Each number is 128 + 32 x the weight over its row's rms, rounded and kept within 0 to 255. Layers, rows and columns count from 0. Numbers have three digits each. The size before them is the row's rms in percent of the matrix's.

# q: layer 2 attention query, 64x64, rms 0.163, rows 0-19, columns 0-63
# k: layer 2 attention key, 64x64, rms 0.171, rows 0-19, columns 0-63
q0 071:176122127099146097122122066187139145111146142128133133179198044164105091120170133138104073117117147153138104151164145100132187135180075082145135095081132144110091145140121126117089100143115194
k0 084:156127103115110065100158113137107159090093130142117164229117124153117118165080120180125073159127138152088059177161105088129142135165108093202150148146116132112126177146143178099116152129112124
q1 087:187102142124175152158160129170089175188101116082150123057111142166151174119197140104131104123138140086093138105148106080167134108101093078130112107146134077140125081183113180134085122111127142
k1 065:154150132137143157125125135185066123106123162182141183114126105143134189068144098096104087129134169141075132080086125068125114118076111104166136099171145126148203098196133128116158135166105140
q2 095:103119158174097119108149142125120131080098095175211186084080155134118119204164139074136155155114125118131137131098153177162086138121129133089171154167148083072141165153176138097130148168130140
k2 057:156145168112135120141082120135147133175150120156125163125143165159118069157143129062101054107098190122114072086138150156056094110136071141107165114162167149113139128109136173119091117158102194
q3 098:194142130116095158181195116144124161218113099066110082108088119144153137103167084139149123121134125121132142131157083123111142120139197175130090128120096150135076094169092140180113115112123076
k3 079:131166116149105115169096104142068109142147198095127124148113157198179153073174094117121098066103120143140139130038090144078092110091103153068125106113155154155113109160135124148101141150130116
q4 105:154108032151129111105120125090146099157179097096104128138160037171116055115125113114151164095130189119079099148112149166115127109135144150049114130129086124134101153141121102119106156101097111
k4 084:159128103119134114092123114156094153119158146093175142189076174123102147188145102137072179090166160071106179167164079142138064078147130128138131157106123138157099127142109161115116145086062103
q5 087:108169141120078094113086101151086174129117115124112165128184155082103171136152152102092206118113109132134102127078161138165156171133125099114178149146120120105176189039150114091157122111134091
k5 082:050105120101133157100106124098144094147131080139133109029145150099128114129139141144135130158152103174133140082151098141166187237174155108153142109133150092133147140123119148160126091129174169
q6 081:130163184080104144100098085078107080084102123133156137138091082121116123124081178177145119115077128121124133185132134175109161115133100148089167157117136133072091193116155119081136147107065179
k6 083:141095152082130122127139140102154091196158075101084137091162160102152108134114145116130132152186207115127120102155128160140168179114121138091164109116136102164127177111102176117126128037158189
q7 113:100155126125106158108094115081090153175118084158142145097157191103106168141133136195124088149144136119102161119093146101150152145142134120099183086165153206093212150067178133119138140141145139
k7 105:079072160141112156097140131061132108169165138121152102060102096118117104085110123158171112187140149092155121138092115051141153159150132133105199087131114164099183188146124131115147105095122146
q8 096:100139065174130139132169127155145115139051149083118059077155154122196090122096150102169109145124106165139117128106152134132144124113163085145126070151146066187123108126101131132117113165076073
k8 098:122083123154144125146195121175167143095137191138115151132105161115152087109166134139147096185074117120103125143130105108074044079152110187144132111145118099153156096186116108135108137200103099
q9 088:060132127138131167100155119161191161118120113123117182189141113134087214144067152153154128167156175067112121103125112106142134154137164103119191114149100155111136159154125141068168122164165134
k9 112:067105144150110177151193194071161078137105103164162081080052123131141141111097134136185101151138123126129138104133112120115149122140125104112199107135139103165140127199140120103124125109095191
q10 127:143076181086098144132108151125138139121043150129077082113122139135143063159076132105150148149148163075119113115069159168186154172173158118142109137141166103135192130149116126083153095101143106
k10 122:125143149181132096180139161118108157120103152186109115160174084151148161112139156110161162050126167137162106125083115156162149150106146180091074170128144136129126155157146108080200188161140158
q11 113:209134158126079158123087144082176125125095133172102117117134138099135081026135063150092128127080115159186105098158114172133125119099086098106114114157159089112115115120122075119146160153131144
k11 127:145110140117113161100148129202122136150104179060103133120160171116089125086147130149114114167135093079107119055171135088081142141135108113155139112149080118166167125074118214144109140065132137
q12 096:110118169133079156138078048103095140110095110138185127111139166121122145186147165107125152123205126157115124165122124129109149129077071099090096138102153114106098170104097128113102093151035139
k12 108:120112104166108153171122103125107165092159184091124108121138079115134105157122160078049153163168133075108138114122166078150125143081107106113080166153176113095072183107129189168120165127126146
q13 094:101192079127153137097120088129131140148161158114154100126130068094132153190138094183182138160073149152163179156156128129111150094097124135067145108104111150108121209073166112141090099157127120
k13 093:099156129157188111100164142178133093156181121166096089094141138070109099126133139202174106138083120127120141121131132117098158126084173223101095135122131174178116138125093154135182119135158092
q14 134:167104132142130140133092116193132211119162123083142157154139211113144182086131131124094083192162129112159146106175107088151122084111127169146141161086071126120147117144131081077159143147128112
k14 122:132115143109153126109109150089209136151149113154114144082069141141094158094085136104060129079176106079080153136111096107105130101137137138196120139152181161110133054116098116161110163110093085
q15 118:157091124131061057168181121170107150172102170107151123134090123147110200129096125109218117093105160093161065200121146126128096102103139092134130138137123144146141162144161110153154121141136105
k15 097:105122098088122097121139129222139143131130174173194144156145173123128140114145081131184118094141221129129075152083103157180144117097165107103118112166090145118152125121119137110121112171076096
q16 095:082185099118081116156040103139092113067120186107183113158144103140130188193137170141113122110103083131129111140129121181150155084160118095132153138059153133114104139077153110138149138145126126
k16 077:120103137088066096144129118150106183154105143119179070084114151123130202153080136176104124168096128138155116125178173167155137100182142117150120182131127169115065149111153068112139098086115106
q17 086:131074120158129128071189122108147126209145114163127162084101124104115079098144110026113192133164118131108177102115101128143128134091135157091132152160130100098114190166101115103140096156122110
k17 084:143145098114134096191095126110122095136179137161122150109129093132108120112136109054086113062111086096103073157080098112091059117095105159124139054156113137163131105117080182137111162124167104
q18 115:058141121113175139096059117057133112110173119152141139195111078093113110127078131098140149106150195141160102128069142158083125137104133139068123117125091156182118138090099124118152147158122176
k18 101:107141093129146158086110137102190122177137051121102160092139143062125097196116173102115150170210170125114161111149123103131159144129163131140098124110112107136118160141068139123150063171124163
q19 097:137097077135096112094127107133110104153193089174102124107115073133136121108126147042098134108171118137117169065140089144135095153114141164134094193115101133051156164088115150145132151075098090
k19 088:144100084075145094153091111091106091184181094123166106166151130124135145128159120062106164180115156111149190113130108195129086134108107169078106166147166144148097165111096174127110139083100158